{"num_hidden_layers": 11, "hidden_size": 320, "num_attention_heads": 5, "num_key_value_heads": 5, "head_dim": 64, "intermediate_size": 1280, "vocab_size": 21220, "hidden_act": "tanh_gelu", "norm": "layernorm", "norm_place": "pre", "norm_eps": 1e-06, "positions": "rope", "rope_theta": 10000.0, "rope_fraction": 1.0, "qk_norm": false, "attn_scale": 0.125, "bias": "all", "tie_word_embeddings": true, "parallel_block": false, "init": "normal", "init_std_qkv": 0.0264, "init_std_o": 0.00562, "init_std_up": 0.0264, "init_std_down": 0.00562, "init_out_by_depth": true, "optimizer": "muon_variant", "learning_rate": 0.00547, "lr_mult_o": 0.624, "lr_mult_up": 0.939, "lr_mult_down": 1.5, "beta1": 0.95, "lr_head": 0.0134, "max_grad_norm": 1.0, "warmup_steps": 200, "schedule": "wsd", "decay_fraction": 0.661, "decay_shape": "linear", "final_lr_fraction": 0.05, "batch_tokens": 131072, "max_seq_len": 1024, "doc_mask": true, "train_tokens": 1103000000, "max_steps": 8416, "dataset": "wikipedia_en"}
Each number is 128 + 32 x the weight over its row's rms, rounded and kept within 0 to 255. Layers, rows and columns count from 0. Numbers have three digits each. The size before them is the row's rms in percent of the matrix's.

# layer 5 MLP up, 1280x320, rms 0.111, rows 533-746, columns 192-255
100:175091128134124110038160130082085127150102120072129105156190124142204111154140137103092107113096076124117136131131124115108106117146123157142089124184197139135073137118153149113125107151147147
101:158104107152152110120140184163142125111129108112079204100145145123074183133143128124138089084141142097130119142145142102162139105162144087182119088154093105124123136119110087135177185062162090
098:116146124136172087084138170131152113150080064156115176125176118118124135165161187132111126105105141123140135191034093103113077141094142058146144097174125159151088117129154097142123147138123185
104:099137138119096178107114145167125141118134107095134172107098152162158102143151170140131106065106176077131097177132148140143100191117072113107088165108135108153104131109131097121142114177090079
092:158126129127111134235068128140107129168129088116148101105110134189126140101186120180219201095175105135120098165176128173091194094116088081109140127183137086178152116105145152175105101116131106
115:093133131177178152154136153146128127133082164083139125114154129084099135150112161095194144127106149145130179151090177146126184069092135124089163095179161095199156091151114128152065144107120093
104:115130114149082168163131135079130187142159165122118136132085142171107108134102127077080154174108121173172108064085126135119109138217180146117097186137140124129157141108116097109129140045079133
087:124138124107167105171132142135089089066099103160128151176086051187111097115137177151141097182175132148105112158122137104140173137082165152103112111129079102131151138128127161105149138111091177
094:149130141157102141103150152112116155134196125057107177121205163082097139067115100105085128118078128118179141086173179157151183074127171093066062174122089125157175126130154082108161135127132143
104:134100154171124115189167130157123066111114131141098106147090168131139142126092149171169128128163141110154159111108141112155095101095102114180141141144120097163109124112138085149063138127124122
106:112144158116156134115086156079102149153134127056102142163103140174145048095110141105061138093133058091120109127116063127134177081124116133115110117117102164123141160116106081107076172154108086
098:144206144191102127150163152169145158125082103129134164122106058176093105144063144144060117130148146108142101161121200113152127145158161085061116090168148105153131111144166130185094112099072101
096:089144118144080160176130129097166091201080119089191122105119137132159140127135156072143073152074151095109131111157141106098103158121105113148115125170161152152124110131179107126152134098134164
090:145171122138110118153149109219102097145074139074137130113123152212095070174137128116154140154116135144149153065115144118141144077189101101105104132086159136104108099134193091076131096171155105
106:092151073095118149169124123136105136145101190081090122130123118118150131149135173094082116107100057143103149179077103093149196193105157135157149148140107111170138069133171109146138131143143162
096:133075195071107160159142085151125121088134165060091148194154147150057140118160104091102154060166101061172162166088138143207149118095113110165174105130124147117168108154140130128138167068145097
103:183090116203114082140099119109191157135171183098136159088105143126117090107196100143137125117172114147107169099154109118134139081081105100129084114111145148172128130136132121113130126125095138
106:151135139178119156171100169126098142132157139078159155147090134110149148097097146136137122159082145133130114174090149088082113073139138122142119106172109121106136162070111106138154134103061098
095:170114065127079094130101118159142134131186122081112154093162165097122141144146118115133108105124117137061185127120137176112177129145142074137075182129169083177198133183096157111135153123101140
094:076189119119120125073100145160148142131097144121084144089176113162125069124177092114130144161105185106120131124058132125176202098142203162148136063137128199136148081162146125092085147122123108
099:119111109136140150132110164143138164135145132179040121136103076135188100133075123118145132163155088107191161139135090104150185109104131120143121134125115114147172132111070149119144157119113158
092:111141095150069115122109079078127174108131179112110086135082125119027070166127116107118112099144135177116128134125111143055148106107104117131080103135104119117154104133162094080192098208133117
098:097165087086080122138118122115146175121129063161238112125119089160126198110095134152135061125132097174097143062163099100135181136090160074135138160100137104146213122170089063103149128101123109
099:080129118097152148158121114099063111109179153132135095135080088145084109097136110081124151047124094133198079123172091103133091118113168151080091130183128156093153126106100115123170171131154132
102:143159098106083147142140134129146167157126099226096198149182146140078153165216089113134125130124115110166117151156119169140128184122140130148123093133113091164124131104093130141120132100098116
085:147105146084135117143138112082114105102143109115143156118121184161146092096045159090112110190149165102124127102082123114127145117105056189146134079134128153169122129171119143139117118108094103
103:133162173138086134112127165160192100109164129113141140129091149119159083146075163165114106071095152149100058169122145131162101083108122138155108147113167148118180148141138133191157162093156091
097:067137191187154141153124087109158127126163164128122166100088147113049112119075116200108102076141164107063109095158174102168160143107128110157121114131194168101157129082143111153125137164157167
101:091154130108179179147071177107081154190174144144170119106143139082146121086197198115089143117150080148113173094101153171145153158097165064059139070119161201202126058153127136161139149108161148
106:200123180101089152144047026157087079134097128121198107058179211127088171124138127172155116181170105173065109083124108135081097106186130097112117122115148145132101100123133096122116091105187136
098:133143126124055140079113125165150168134156105111137209107176148180125101170097111150115099062181159148171132185134122140123126134170157091101119136128166126103158123142097164204146138097159175
097:132145170117153138166129096144085092128126200104126136115148137103051100139114147166136204165115174103080149124144156129109064123154136178152133104111105112158142146084187117136169161105094064
098:100097080160100128199073161118160128180124137144173137107085089113119100142139135082143078088197106183142122098173196185098137138184161143070169108131078079117172153077168183077173113116074100
097:127140166111168089165085081097169127148104174167135181145110066111100045137106146104099087184160122136076100163124174134113141165121115106154130118123117126140058136115175111061174089179104109
106:063107113097139125142115133184076136126138121123108171124174085133121152152153178154077177104078080097162102098101078194138073155086113189171099125138146117121148095172106132102179175082114125
090:135133145152116131175107120065142091111134163114184193165124099130080116106097125148094175129116152149171134168178129117183152100097124167154125147180140084151153147057145100179132085101139105
101:187138115154179185160114136151119120095138126169144125166139081123096171151127188095146155080141107152098085060197154163104161172163114084164144165147093129144160100152116119088123160127141158
107:107146160155149098091154111108101138116128132139116172103106126127162177112078156137109181118160158079152153184167132118097121207153164106121115074096155158182124086170142104173158095157088105
098:082117152134107114148162110103071152165065137130093159142119063119156128117149123114053174134143131158190088155134123181152154170151111117112053110151158162101153126137105113102079094097112098
101:143161113138095141137162135102152170118124111113086129107088119185174118079080108106118079142077114109113189103071107133148172118091206164127168112113118120136140077143177128089185112100112112
091:160130160181159157137072099129122122133172068191088082117111098142081149133115118118140159125178103083134082114090109144085163150189165129097165156185123160125151133133148150154091113121166136
094:101130049157124157151052179098183122087155156146110150117160133148185130162122117140175110172144122114120114136110118140114158110138137128099130208111081142138134146124170067189095138123126117
106:110122196067126109090099098162121136095120173161098153135163124076111135146114076092127144200117151188078144107129156088107140071098103156093102111156106131118136118117134136159161085167080151
101:145121151195140129142127127110093148143117134092126151125089169103085117133158081197129167105164150145117117130077084182169079130098112140067130117142133112127115140115064173112146095137161167
089:115118121159128162184158105164131086020110142134068130123152158082209143127158099109130157170107112099128094086114120124121152090157137147168113168136127087150148182102144140142129147118157115
093:119110149107179154115141060161155117114119091138076187095174066094134158144125136033127099149092084110113156107169224141124121111159145107034142178142109080161172147112100127148117126138143104
107:160181128156130118146113134126073145082109172147111103166129178139150087147148163153167085117118140104146110095163144082147135168152141164169073172139136134161104110111126164133110170114154109
095:069130114145181107095188044156138123156158098120137124169149182109154066136182059235099157147118112128115128206102124159168132095150187145060073082127161162116073131115173103131173126169115090
101:127115144113100142115164125133098131185160139158185160100087146127170125135125117060162117144112070180137132090090127153121209084143162176113120104097150074163093155173048105151103178189109090
090:082116173128143144102152192133140104092150149092091164117145129168059062199155094206138177144105162178103136147116145163141093045175115078108135129169136107185143134131244090131114156135145140
096:203106127136127093186119124097120136068126155160162206151138091124165150161097205161203145114193071103097109109106089100132081110106163117133143179124137118153107189125129120082104123097088129
099:140105126106081169153129118128056161102112124138148093170147093121146145128128143184133160064081115115061090171091135118133135181139152093212114136126128142086159127120090136171096080123167153
095:127141100162145151123116092136164127116125095188139122110132141114130125091175174129127131034102085107182124140113146146157158102149094100145151098156111150176174121160120131104154136130086085
101:138077091162121177126089130084131157131172152109145171153104118108118143057164175154148144090127099104100136193112099138156163228108107143151131165149074139123135143123067083126124155104084063
103:144101175125150133167105142152131127145125072155073177092145124150212139159076121152105095123164157115072140100175121169109120183081148138127156140134130113149124120122173139120130155184068109
100:149094115144109110149107087079143116102127079181112098179140189182141109142039112167239120124167177092088087141153167100129138093153073158139097123080139121158093128121086082150139090131142171
083:170109066062158093134151160115081117148105192037088110143095120133166127127106177065123133124153110117083147165151069162165063094096176184120123172144108153114105133127137113128100141150123139
101:154193084126167174096048121178148129111141129147111146142143093119091087136121092128114114143115162103104101116153164139071117132144156096100152130080113083083106087130111126133173134080121109
117:101105112131158172111114143151139119143148107109144141161109116103084146138195049154107098138166080112172137069113154132124075153158117094128127094145132108122051080126116098148115134055097143
104:075109138092127124144119169139133100174128114108086161147102125135123101132144163161126132146185154145181116092145123102110073150107155144130103146034123133144095130123108174149131098206116083
104:108081068141093136146108112145120154133098129092077091111082157097131154167138131194124155106087171175117088091090154135145157127108178131138092179132129156144147099124133104191115106195121110
107:136101108101080125083094139140124097159151108143152177102190100144088094197156209112127156115160119121132155116095161101174149112115129146149124051171169143077135056104145128145092075110126084
099:110165091176142117136105100113149089124078146178111105102163142130144119141137168119090111173111134151123132120126091087098124165176138137140122093055103165122099119103127112209113119156142062
107:092186112173152110117123138157100147084171122178176153029174082152124045133140103158117137088133170136102113078131131157111118151141222162130193142066149120156070113117093157132062211155109092
096:161162188055089116110116117156109119100112098109184189100084106109108140133154136068114132180145110206127149133140123162111171084112149177030110091189120116103084126130163175121152077100169095
097:125118126145146178138116188146167148111153104169161193182124130140153087150147104144177135164116082126159143063121153151126117165155068174153117126149156094143141144051092145132109160077160126
116:168143166071165190127177111183148129117139161171128066159130130115090152118174134079115131126148122150189144160129138079120112171154106037126139160136113137126198130100107118148123090084130139
107:131136171142158088116098135110154157106135179114139133075104159188132087160222101137113148118127112119131105083155126172151131142176160139100113095143157134194060128137156084134086115151146102
099:118087132122105221119094103151121147171137195100150134178122146095103087144151144115137111072095130093216162139084142067152105196147106132142159217094142217127168123167127110125120111075107087
127:111090143095148144160165135083191079168097166076103119160134132138124138138134146120066123147163119111118093153148130091131084144098144177194090095144132120093122087115133169118189137080129126
096:078121127171155132094107106140168139171143131187069131132086154177117104159123123106189136106115101052203151145007166119103100091121132127089166121172095183162145101102132156147057059151165068
100:143144092144149170145167153140103149122151150100114121111136118147097138110132163176121145120175142162144154148183092063140106143163134087114138038096149141103108093134146146149200175104069088
097:216132010098144156109140125066149142102110186129124112093081150110140137123150096078125095084106104090096121058132130102138147107123086135162140122132110088111150106118161114059192168127119151
101:106102058157130110120081159129055140139092125154071082123179181122158149144098148117138157119101119075100079139122159195182118133164127134132142151155148122121155109117131176081157148148170133
087:111069122152126147129125126112100186119158158117107173110207180073131101103147140151220182091103164095121073166154113191088088128132101103083143098151134101099164097161166072115150139121120102
103:131057139116143181146143051181161129128138178077101100074119140167120075157108129144209103084131179073150131094141135186111092194140113096129151139092127057085153132116158083090196126114109120
112:163100154061118146113083151138106123176118095147092096154116163143115120137123101077128127135181149168117174095190131191109129080079188155150125134126082137152104125092139126141148185146087134
102:067117107118111155145150177111106159113138120134133135163135139087086152122146129135096083110161132140111165116118068218131199167119100088070186133093159151111169086098111121177155151139059106
098:097132114119134141102100143124160152148115125153108127128105167174106123124125121107072159093189155109123148106162090134157138096040141121112109111184173156176139137155124169124195142159144118
109:150107146153168098128128168127098090146127182159117148110050105143179092180135095051174130076113130155166115106086136136109115129067104152100155142162152149123143098088108144194061097124157020
100:164064102170084144097144150091141073132173175142101101148132145072176062154117177155126139071127163126163141154152145091130037116097139138112163091118132116114141142154135101145117128134171168
098:084111063120129128187190153128090150162152171145139098147139104114152131163102085157140133097090203185159138189127189087123088143088154116198063139110088130158099100069129109096122158147132157
090:191130166135103156065151112140157119138125102105093106178143160102168122135172074134116105077116164098133146081109151151095128124148131094138144107122065124116042123201126074131145105084107128
110:114115130089181145130154104096143162149124132203095119125113152147137081078135128129084154154171173161133136176150076129082119113174143129143109098111129135153173060143088068126147119048060063
104:104125119181104156140079127153075146143103151141117100132059144171145131105168136154072080150127094123123128160155109122146138201166104156113152117159151116105147125123180132125102142152164139
097:220156090104079152119087166133138119067133166067131187109118095139060127124108141162113104132080095124130034112101166121213194154072178093142173157201119134129083108120126138145117097127169175
104:119162069153121114112136159218111172119125111136085123157137168081098097144161145180080151093108117151126130116167144134125136055110181097157101152129113084127146085170166133175136169120143209
101:144159189151112149109118085141128116122134130073080065102144065122137200148122094126113112131169177110205157138142125079116148141117141145159088126199065194122182066194179052134179150116126126
106:092155141106127147114131110147150161141133143094106134106099112168105147121116149127147140157127065114184108118160104120133129134115147148177087059139101124093105110201132177126191143144122181
092:173136095042117148124106114098124161174141125146133167130149106135149169172072105130172143079131157122118154082050181153106103199072133088145145139148142118167120051083131117211123132081114109
100:127145128088122118120119145083150157112158126123161150141124184055171100135165129194146133181187147147064132123114128123117158139098151185139098132066140093136123138165116110154172067108085112
100:159113099082153131099090152068124084107143116136130111160100154097128178191129107142085186126153091129100068135141088155089151150130144103117163130107085146163124130142152135117106151141091124
104:148093088114157151150088165128114117176213079174149146173114105137138098149142149161204108173093110124162110130160098097144078104146144133181106189086116111158131114149131136099086140126171128
102:088105113154204163097128113155158137101130155115086134159160143156122134120080093148144169161104085096130110173147139151087087102112177138114131172129073066072143115087125163068151135115117101
104:163133093183173167183063139093113195159168117076154118149170098119108193128117136128145117026143132210104083148175126171098096153113098109102116113079104124116161160111111160134071163168079178
104:140107132139158146200135111091150170125127149102122144095206104181061092171151068188119092114206147131116123112097104124129145154157128161209115113154095146119124175136095185072181122190168093
097:109188117086151159167129194124110127099125118154057125069182174085115104150104146086123094130081094172151123078126173167092131136147190152141158183144178160148069152111166120129159161128177084
119:070120091094133138169127177218112170151131097123098114183165166110077104099141098110125134113148125172160134167084132148125164089122165108157127110163132122203121108123091117126122139093068154
099:168170115160105102128145112163162140214111116153105159076099159208108115143188162120144130174069162135138181188143126154116194128113119127137127157135182092094182142133116177097161113136094112
095:124098085090126086099078085203131138128135182136160132147172132119121159088110150123135096108148160121103110100102057131120143109183134113113109125126158185142161144139182077167161156106104090
096:156146113127123164127183130118101178059076109169091167121113085146146118150119091089166159145104126106138097148164106097112163167097155078161105118096115162165131093157144127105082169091069072
103:138092174119096146131144173142135159136110171126117093130128156126131165195122060114167159132137159090111099083139126152068147125108157180155178136125141177134116114104123092074163077114082121
099:110138174147179139166180153082136175130119133117139086095089124144111135160126158116165132139127136095101097148107142131108085138129135132075160145131156121103095011139093096127148174121123103
089:110114108147178140147173119131084099130142111177149137120132166104102146144152098128145103150136148102148103159067165120093140140081068073159152161104139087116127170107187156133102095197114123
096:130134151123147104115132095088141127085120106124100120103182108108078144116117119138115120130133154162108147119079159087155208117144134085123138128206161136110139128172153077142122161167154129
104:135142136162108152097122134106159165151106133071156128133135147158092086125145141107170121094156148142153103110134127124073080144160135096121174071133130197101138145129108118093186091093116165
100:125140184149130170145139137167144097115120131095079125182144137094095121146145123096085119180101096139073109143153082136109089074131104125158101130170151114114219122166131072117169127084140150
093:088147095107100112118132143134189186160172134137141122193104167142173171124154143132063144106151113149128105140124112104130112126073130139135136158146185146104161093174146105069120150142066087
105:062198169132177095155197125120087106132142159110045091181134130154052076132093149107061115132103136143151143125131203117151158144182188148158126079151103149103127135124112171171128112144111111
095:128150120176119182101164193138100125111164145121075065079160089176126090131121159108113139138139071092148180134164086169092122147080154139130057108141171134168113121118177176132158145125142096
099:134155161156136106092133050092162151141094119112114140124136125161099134130102134141147137139125109143165182133112176117110194155133140146145122105137125152086133103151140077122107148060068149
098:117096052146108126109097162138147144205102121158143154143087117098152140094114144118146115134034172113118151154086109169123084155117145121122119130148165100133142083122174127094145035149145133
103:135123081140131113053131162128066175130097173168124132097160112073152099142060095127155109105139144169102180123148102193116103105090142143113110202157146117166070169163123122173159187120132138
087:107121075149110131081181086146137147102090184133111144064192089117152137147130048151103162132176118176161133130109139191117101118109097163180082130132093140105129126225128117104166106134171102
096:130120165108155128118141126099138133108096153066142189091126103111110152162175140134150082170107157109100119039146144120114130131131064101104147150098131134167138143112110159115151137134138139
098:070129124129028141163163113143149085125099133127099158111127111166155133120111083101169103124155152213146098142124206097066145187115053112162119134084106108140052105146093136144097109136119165
101:098132137144128164122148067158131176128118186154162151187154197169094113177157151162153163148143136199103159125101122147121155171175162150098125123157097139164135108131103117119101075125128097
095:134098056115093092131130126103082101174115155082126123121099146146140086131066106206121143198073079133128088115078139145137098113128088191107094136077148098113126126127170131112120107092122085
094:136163125136136118125116092105194101152159167158112127180136142049126144114109158105112156141138108168113132138188099161175119068125151093133117125155138180147144136095142090145182115094158162
096:176103160142159153122104149138095077102177127135086132136139152095102175133137093094117090089170103106097163156175099123118146090159177178153189163147144090119160157168135053214119133082131105
092:093097123164128206176114168202119111121156129112167141096059142103110136172103107158147135147108174096143148055123107134122174116116131107153082116115110125181119125155109048110093121146181074
102:195158137121141146116128099120154198068128073112143113122098106155139126150087080155153100106186164113165139161133123164144100137144151158162121107121108121151081128142153099189100117128138103
095:131122177115097173138175142095122142126141147115137116136175214133177177164085092103133178109177125129095089086117184098117138102133113094092114109131096094164102122102162098105198132052175091
106:123195088157140136108129109134111162106132097147138159114134114104144093127106133102102135099089117169133167094135126102075160082167127123141112104115152113145131123160142155099168076138126130
102:133169071145085075161081151182166161126138188157140131196168131096177061127134107173140115124076167148141117107135192164161107152135130145142072098109105116117108133127135130127126211116093136
103:164083110151106169153131076196085157129155160089079127107161106090120088144134128128168111167150159062184146133123129169127193139112108068101075139107098092088111171123205164151100131126123143
096:097114133129127126147130135154095152186117133101111131110095131077134137099164172151043118135157119142114107185122110165114143098094109079178181172152114130169088130133141149120123127104100141
106:116128083172063137128141181103137157136145192138114132119167141136000125122165136111161089159096138198096171108123101172063129109138138123128124144143079053134075113127122124099110183185126139
098:151201173144142152124137176135101120132142153129170115127186136164063110107119175095150171177120103108150170157106139166189140118084161115110090066135098126142118116106105131079175114114117097
100:154099121110152146133152173163106171133058136115167152124170133120179115166168113089099161120157156081190124119117157154146129171136140083101138134118112167168120124053128163164105162165153160
100:120145130116127127139144084115213155137127120129126115159073108092055081135167108128083144119166129087156158136118126082148168097106113113111084147144131098128176154119061192173168123165101126
103:102131148152130159100161084130106190163075182146126077151125132113176125156105165114100189130113110088198169166090114108154177153144174110121155137179158090153173119147101143084088078124090093
097:176167125123169192118192123122173132200148171096124112123180114105091093124089117140188161084136151106159163086121174154112095166136190149121116168090130173131044066120114108113149138122173162
107:124135186093143102122141124155103128174125120127098173079100194038162144120153108107123134145149143097112135122077118142112119125095152125098118121165110136133115086149079154145196142173171167
096:137078065186139112201090159181168091123164085087108117145147052114079111073102126110104115071147133159138134137131178128194087121105142118162131144089070115141174084191081128171091150135099137
101:123150166070148143163104125119086144171116143124136132066140104126151072156068066169157118133152105099167116108073112170075173121058156122120126120131183170160127125136164086140144196095138112
101:150118064140112171096202104150143129159134109178120164124152219145109098103143144071145127083118127091138161134089113138095124165080196108090154123118154118231077124074156142131110090127163033
106:104045132105117157058086122107133138141096127121105089100151146156141117080157153140079087128139164088127097137121091106136188148129087087127144170109158099102128128111192162137156205108098097
122:115121099162156144186138125159052147088129180125137168097119145131082072100133126116126163144191191090135086132109148191096116142155162083121129156118102103088166159125151196159173074147168154
109:141066110073140146126121097114136156152115089128137023113104107147179173104069150187153141095224128132164140186156153129096084049142118141106135160096137074154164135140166109135132140072159101
108:112179157108177080053140080102193131175133094064126139111108155090129172138125184193098159108152204168117116114149147154139132155145093118088121139162109111162069104194139105169154155105152131
095:124142100155154140191125099120077133159104165136140173116152172069133147126077111148121146150189122117123060161129143141183131149194155171079154138087129099104141136142154175107108148103157041
095:125105141120125108154084142096181106160166121139130126141120152104164156043184157116168095057179156155127106182175078201094155163143105151168134185162138135137175073152107102117105110099083067
101:108073146078091120063124115072143153170111125140139096067124092117127160091132165090147129131165092117150117141090136143062120128180045128153106105167151180200069033098168120110094137144112106
103:100160104131134111136148139165136103118162149099100077071101143090119099124112101175115112069130132122088138104076127089146203148064122175176173107134047129154157106112137120097146125108152110
104:115119120135198103132148135136128141118149082094117130149129164098115128128147126114211131126102161145050116101161154170150200100106096100142142042134100154150164100158104105140147135043128128
104:174144168132139160072138114163095126059128133155139143158109097136115051110229104128169138086104148107146123138133122118151138144144145138124186172147126120156157088132139146123121116113101121
097:064116094111152132079151182182077155115138081117083177100115200132181127105108088111082092080110145108119127172099159138166138160139155108106143110112107152108134140089144068159146139092130102
090:138107140072135149072096132154113074111125157104117155131159170113124122040122158098142052136082101143130121134165146126121186114078101082144114162139125112139099163090183183101117104121089099
097:131150098135127152134111111174106123138123142134082120163090161159150160058142122119044135184115183124157150158092104131046100090091149120142115065163096126149105123203089154200074163118110122
098:187096102117133114123104089079177137110139117109104178141165133071123137073055102138146129139134115154105158117146124120149157216130096073144043173146118105135133096107134101149094063162082165
093:157148142120130181070161071115134116149188176107119131084138123071097108130079153087124145144151085104139125123166151120110131139185115108095166129095115140117159176157143123140084130143083110
104:139092115113186176102137157123141158102173208110116130033125169132120084140111108115144141090128162118147137124119220114092131092172174170082090183192095161118103136113120193141142153122148180
099:122077142132084139134130130131220110120172140117134133112182159124091061145130076165116127122118188114095125161152153134155123162116116137156140037067103165099113082125168154145111048162153088
101:127147186141183140074130118109120106135161169180135097145066116117103132118048159073113117179120156090151189117147150106110094096077127126146180179147074084118167110153139033138071138129076131
105:157049102167125171126067173159106168171178149121194114122132082173114146142151150128133071067145117151092130096113086116116127156163175161128158127069187136163130142172150113071141110103093072
097:138168043126087110119125135136161181129072140187112087124095209086126147119195131128124078180112125100166166125133143128178156139060096205144135078134173150113152091098116098168095098161094121
084:152151146129120146107128124159119149131156172138169120073074156176093173157151161187125167132123131144082130109128163103122109156107175171097136112102129146153142137197045191145195164085075109
112:128120164121146128171099067123070165107116115143147133159144084070141116135167136092156101195123126134072171130137099126134134128066178129141128102146135115102130120135076156134147159095120161
108:135099126044073167113131089124141125093142142120082228185126139155115132142147057145136103168125165126105149195151142120155127148124112119127136193150117126100156127152160107171111137103167121
091:102063183114117074159100086130150047047135165154159122161081127153167160074101135114117094153134131144145124112118126121140125112115101178140156159088179129171046130102123145070169093106156136
111:147122167121158146156163159090153151161122101112096122157163097067118083145121144087117093176145200121085126116177131089161065128136098092154148149162115076149166159105145130162148109071082107
097:153121061130113148100098117106145208116101178045154152142140139081086095132167024151133099143196102131129090116131070207155171144159131158125103164127126206135137108098117178120112114143147117
103:164171111138100106096122178150139151121142124170097156194097143172108127143089182107103128131114116099123162071152149104142133143104139162153144145109110153132091097061081077127145108134109145
088:137146092143105161148176112100094137044134093105110140127155157153090159068148088109135155161092111131132169121127094106172112098096183165152142153099153147110111166178110062156121118120068137
107:152149158140191171055134144134159122107143196143157143097094146101142083070101180129142114087105070142084135135152125140128132161131144137092131116157191120160137092084118147098119178132172015
089:080173103126117103135128099123151137152110129167113098142115134169180119103169124136109137086106153226127097140105129114122170142100114076046097081131098099172119154074133159123109107153146101
101:080118130141132176151142096046141157141177178135134134108184119126082158167150115150120137116150113143149141140116149142109134193056104132167133161116188149188154138125083154139178152130117127
108:132122112180099143181156143147104144113159102090130096087160126179151133129097123108144104105147098106087138166110140188159126129140104104132142132084116090106164084091092052181125183137152160
092:136078157142104136180119091071169072111132204110193129165151138096100146102111133119153144132106114097072118097139082094159141144085098108163118138141149102058149098080080151112124068147133211
103:096119161081131206156127133150084163076092161089141144163143095144087150170155175136124138117161122121104148105137079109114105123153117121175146178106175163079152106094100162151120139135145171
108:110170199127121138054143172126157106094116099087136142070121172112169053152149196168177177104175154149137092114096148180130109100088110169154102104118130135104107114182118148128113161145111128
105:147086138188173110098106112110130150090050129109199130070153088152149099138110148196133101137130139160121133120145169138111132130143154063113114112103131151167161114120143081195115119154159090
101:135077164100149177158208103110075105122100118098126183156189135126114089161212152129112097116118121102179144149161142084147142098079109159113119118112146168206203101144099098131132111143109097
094:141175096140094135120183131219141153064124134174147108121110113150085143095132092056111104083170136103053113152134098144113192106088139118156084137091133147161128121084111179133140125155145147
109:081129086132150126156148126128083142171129140144074137128183156110227057107109128131166088189178124171144158170088127162121096089116187071185093135091095106103097091069096161201123137116112127
095:148155159164179181141103158147135075147121132089159092071110131133120161107186123099102149114124120133141093075117147152123151133120086110169153136122196136173124127109101080135142141092147082
084:134198126091099145159149087141143138202060125146161082106127096217115136130127131123104166095154104154119108075158119082074172131166113126069085148177130140133170153103118119142080121108087128
095:179145176118113140089095121134167163117206165163125151166090144200156068137138129133147153213161181107124057127184156159092136158138088160165109128095126087187129133093114145168110137104164113
097:092150177159116120112153178106145076182105142089081050143055179139154144111123080094103171177120121109177087097091124118119167098074166127207159130204128149140161080106100135151124131153147162
099:168027110146156123088135162124117136121137189081165136125122099124096110142135158162120136132143117145097170121112084091080121144125147095163120160158118114156071077183125110097110130108125129
099:079106117120161135171095160114105104182168112099073165078150130080128167149132114202034109095113142153171146114139141149145131130148197164057098110157094114143126111154103156155125079137125202
101:166090088094132143160118140115159132148119179106088095200151174165125105083153191154136125124134135085123084100160124130116129149156126104109101106112121146166158156156133113170117107128078106
098:119069183087136129096055188130136122092108112217129153157099137098153147115096130167179164104089150075177179114166107172123111078075105165101180143130134131143124121127148099197122117083115094
100:130119152152184182126147091136158160142131098098119088120140076102066155080150206142183145079100204081139101123090111174162162110146159188128121103193125125141101106128106132167056168115118147
098:093107099104101129132117144146097112130095187112045151091060136118157119148103082132109141099149102085137194128130135132155190186155123127199076104092156121111179129182144038161149123181109080
109:103125174107128130136141165138110122109143067097132183193198198153099123120146139169144122078134093116108112155106118091131106090091096109155075180143121084157138102163101097096137146177073105
100:097159097144145143075107165141136111133112096142157165088165122130134163211069099074105162143160131111129172129105195133071123148182140167133082125176161106101117128113128145150139141050112091
102:072145089171099154174119110117079092116163140098192138140166131125118090121116111129143157107176141177103167100182155124064107137159142130138172083096117183083122099149124117156229170103162135
086:099136172123122109185096117141073100176155140164120118129130116102063128127168125089121112116097148096191155155120150122127104179171153166118156070108122149168085151099174102102108111119097079
094:113134127158202140144131061181122094060089170180112152175124158104113123141089118113098087195083111120153152126075168153072143136137137114120129161152110110105090071092187177104137132135095127
105:078119133168088144131177101164139109149086180218066167070138087165130127117134180151122139178140088151124162134159180133111178129121141132125103108118132128150147174126125081137085149071095121
096:135124064110120150141130164101176079097123093147177181110165172146104132129124077161131097148051079110109136086113148095086135088189110208169111105096178105172147102167162070121120109146136094
095:148104104125152100109212120107117138077099072081130174111161097104111160130115137083128044182113151145128144116118162136224114150065111108115068175136164139116107117102143116191121068147137109
103:142132150152117125167143152148109187142144131079108162125173136091172092171122114146130111094103116124164153115119086153175109134141111128165100134103168178137094143173086122093118151092125149
105:111108159184101096079127182076104133180118106122051188115156185144104139153121109169137107133152149092124098078085134146126137150115166067104136045186069131169150077131138093096160146146154120
106:130119090152148107185140107111078060090087124052110142127117152147110141110150153067152167051143085144106139094085187129197136163137127084096156093091107119154171128165125096116147114138164128
091:152114179093106111105114088127111068165132135180139170101082125103121135150124195129138138110173192101114058172134093167126112165183094047163135072137143120055100069091203131154171148177107140
096:108060135123161179165145153092094095102068139128174149124172139150169106085108118140135138155144122125126070097084122155126157130094197130089136185082138119135132143073135101119139118101119152
096:127122154073114138161131077138090126133141106154156113103150106137131142109100125118141110121144144104137105121110171141116137113108096129173123161091127140142088141099141157089140068082105127
098:097131141136150070130162150162130128134133128117103189097110136164103127186100099133099080148166103207080161137172153173123069157124102132134120127148121125104059124102103160091165146138162115
114:126125073113150145131080166170092069126144151111101143169113123068132162093173150140048154103183145129084126112164126178139150146150169109134110110189089140135136081150164056127119116145127134
094:133130134106091116093193150168104163120127121129067163116170131148168117099132165107126183173118078113148055109214155149155145179136118174103064108138141135137095111153086125090150169138133119
102:144082091146198156158068153198160096160107129112094119064113085095098072105127088118104080101210139161192117163099062145111127146140128127137095076165120160175086111058151139102192159143164159
110:128118114167137090170123100102125113115140129141130141112104103113074157070126177145145169153109102092136117146161165126114141103098103114166128146092142163140126121104117114159157119168126133
094:093169122113114134091112109124091080127140112136126144162155108153132126125130173126143104135162197121152134122167127138098103138132134162106132150087049141127146142117151109148106075144127151
117:117153090115110135112113189174105102146109134089154118152097091129187123152149108116165148135197109091180134056107152100087149217112142139130149056132123151122158121054166146210114094183157110
096:188176133130082110138138153157180105147093077149147146138135097156150123206165161155157155104095048147143159123170079153143133129106097150131094115090096153143165134101179095138101162058098171
118:079196138166114135124145085161115127091084118120176115171180087121087048176131123174085043155153074106133130132108122081137123146129167129080139112175182162155177095111100171201107118130086134
103:154153187143186111140176130101200098064136116168117090092127081140143161107138067100134199154115128108118141132151176127115107114097094115146204124106129111127128109156115184137158098109098074
110:138112050182067120112135104187157141160192137103129145162138079131104175149120152142118086119077167095147113113134113166142136117100142148154116085147104079165154086132157125192140122143065198
098:093140163129116192126095136125106118127091185162084138120157161175136104104144075190080144066132090140103127132058146122178180176139141069150189073129141103127123133078166118122178159212136088
108:149129098147156127129135121118176097177098136108123171130181130141121170031143108091134156157170107054083098086160129173106145098092133111140124196143145098145141106099122120090126109128156096
092:192082111123109188186090102142131144147151201093113168103164135130137081110146072144141148103130159182062091130168125096121139129133132092149121119135142106105152091090126125166138118104169120